Each number is 500 + 25 x the weight over its row's rms, rounded and kept within 0 to 999. Layers, rows and columns count from 0. Numbers have three digits each. The size before them is the row's rms in percent of the matrix's.

# layer 11 attention value, 256x256, rms 0.0358, rows 78-88, columns 0-127
103:506535481502443456511509519517499505486540504504505519480490451509497510510540514498520479514510489498557511495510529479494554478524520507569520506526536504451490462537522461536525568515513585505490509475499480525487490470526496512486490506512505459526538468474545520475514499477509469514508519496506512490484476498514476532485477508523520554543484520532487505487481502518508501505509
110:497511504510522509526476470499520484462468518530498479441482466466493500460469517502492473488554517516506446489507546471517505493506503510508517530523466510476520522505486520485518478473504480489520538496502488487491433502496550503537492488509469518527514502499528526520535504601499477519474508512505512487521480482504500530459446513499487526454489469485470489493459516489489472448492
099:510507542514526455537525523497477486496522473495505522466490519521511506507454497509487503486476490488490487480462442473503514490484511507475502513505482475489507538516486503502525487511507515521504506467479458527515530485502467563484474556515518492534528527508564490497519504507483560514494534508517470492537516507474537463467515494458524515504507522514489491460454476502498500547516
095:476512479520496505508483494530528504497519465508495562504496463534536495537519559535518502502495471532539544539482470500481527544488523476549550504498537527512544507491516474526512511518514501524543502497528520512511506512501505440523479480473487458544486527500499531485464517474535502480460535510495489492457487512481502497519479492512512536533497461502496558527533510456478502513513
108:510537540518509469458492500512511510531515482467515477487520531523496495484493483509494521535519529500470523471496527481490466491482511501475449519476556478491478535517536477532461500514487482490454532508502466505518513465485476494531498538526552518477490514495463473459491561463468531458507514476540517534472461472475475479471509534488513487498463529504509555516526521506453547516493
097:534517508525521492453435526498529555497520467517525469471497476541477541471496466498495502544492493543489494540512490476491530501498477502500535532464465494534484505514482517453511515514486503483507492492443486558499481514494502520524504500513484478480517491498504506522508503461534486513525510485542537510522511551518489527473487474500508510535483503483503475531501491480481506515445
101:499512491526489485507460478501521465493528469507499458485523524498517513508555485488487502537510491531568454470497487479526449461487491556456533509490525466463496489498510507493501426516531495497432544507482493482522511508519526464483521464480529504491552488473465540470506484494487505490511464468485519480518496475572502503522475501555478500511464515483472482498495505529487474499510
097:528487473501480494488485533508479496459496439499523522482492515454484500536528471468476497489485502470495482486510520523514554437558529502463511513533503505462505492511514541518531514467495493512499504503512498454517482462496480479483491465467478524558512500533523523511533509498471450452471494462476476466501465507512488497492483506492503493483455478457488479479516475457513516470491
114:508483519546495527505492497506483504522480431457517513517518520472475542508457504560525511480487501502512501468501491529488526462538533515497528440491492493492513488490504472514533476484488488516522501460521439496495520490495504460511509488477446528520503473519509534523494493531472497496517497499489517519497524507519500503451477419511518482496483495527507523533528496469541485477510
105:517512493532513488488537477488503510475499516517509481463477471476516498528504505489493467511486473481537513528446501474493531516549494479497487538519537499490501530495539464528445479512510484546460509478554510501481480514492529567510447508501461513547473514460492490474542492517541509491509489471476479446502488484489506528483508468491521484515474470434475514501529493491485470497516
105:545515511501500516475486519522477484441454498510477481504539476465546519454470520533501502524493477473548501529527529450519528498496497486469513500559453458498508490479506476520551518496514481506512474496518480507479508491488499492472534534460467494509515512500481486509505534506468513501498537531495436518489490523508504501533494502505460532497418495515503468506504518468498485491531
# layer 11 attention output (transposed), 256x256, rms 0.0445, rows 78-88, columns 0-127
101:506504490475469477480501517512491457483505518529429470509507500535452528526515526510489484474498453488503527525508542504541470491485518490475476508525497507490529481457516516504420515518490510472509469481508485434509519523473496478469483488486467524456502499520483482534528479487498493493501506493504520518458517503495497482463526474492521479481478454510515474508530491529502488501474
100:482479493484523516489466506549522470490514568511498496526456482507494498513466514506534520480526473504491471456497495508543539517535486538481504454443500501501569543508420486497535463514511476462526469482520483488554532528519504536503518502518497516563525466506515508525509479538524467475525487501527539481475472518515483494489444483474504538482547479489516495501532539500491541473486
103:553467504463485503469483483491486510451531494460516517497506486540482479531500498518536500528514532490515476458517556460466497505487528492510555498516497452488562519545478490528477485534476529482538497494453519471497450508494499504501486530565507500474514515537507538504516459494515493484468519513489484475506534539541522509522547533485480487503502486564496441454538492520464509526488
093:492522477494505485506488515512495469529501452516495518491518507462503517506542495486531513512496509535491502488536534493445484493506504507478485526550487500559526478491545501533495487436483489495495422515520516488444525511539540483501461517546468505499490514473538504515536510536516497501517495484500510475504474487461516513474508482446476512506508495529511510546481530479575504503557
103:538501527492500505468496498505527489465507495517485510519490499465535494514463544420460505517464488534472505512506501466501495488499498518517474477491543469493496439568504483492545477507498501494505485523504497532507501489511498449527523477499477555482487433479474506478492515498476494524529477492523523513493506469488463454495487530518476498482543526485451521474496495504476501571497
097:469507506469528483475489519543485487501530477550491527482510462521464563470506478466503509527476503478560474528489478545469507482537507508471531482495522489512512455504483540484493542504480532473470526521482477518494466499498514475494527489475458474506516481518494513493498508487509464506484480488474515497532467485460489521459533480477496506519492515474502487528467452489444511461466
098:511507478480519502521506505513499528523531491532449486548478507506477502486470514469473492453511506512444434501504485505526473543532515493463470510467500533462504461528513461476530525515568519488530526512558534530499524517498489529491499509491481482496517514463490503510492501453474457541515529526520490551475492452474492489493461544487516543482506456503490540466516463496454517527478
098:509513486482513531524521500469521506419463497489515488478474547446511580452533497504486483488480517467521508499498463446597541479514473505504533486542457532471544492482475508516531515521516486524511520479527510500498483478509525518486495500451508511503473513534519491492484511502505452487500496488519488488475522487521478486467523497499504517473494505460525456514507521506480525519481
112:524525496534502513513497509488460458489474503539513518492477491508499519508468479540535492515540526515460500466513469532531494502484479501498528492528490522445466451493464476497484470450523508465492511513514482503512448497517499499495513503507509487528563536525488504522477479474470507487479520497521554519499491477482446532505462446461477502503509507485529473489515482505465523503524
099:462477476582519463512436502512488526481546480497483479495489514525519490532508474494487501470514511515509469487492491483523499488454467517503525528487501513492538508536480495517486481491523481506504458530514491487460478518541515496453541466522515513497465516511467461505484524509546483516485505520540485498519474528511484475497483505465468516524509464484522498508487506456459500471520
101:508492503474471561529435476533510456525520514522451544462526516493485562483533500513509469512484478507495527483517484504542497543513453500478482536494496506549485554472445493494494492520543540468507499496454507509455513497474484481504479526502505517521539505486495482476549503490478487510486507522540481520553495489470491466482464504503471539521519502526487523468533515489531510478500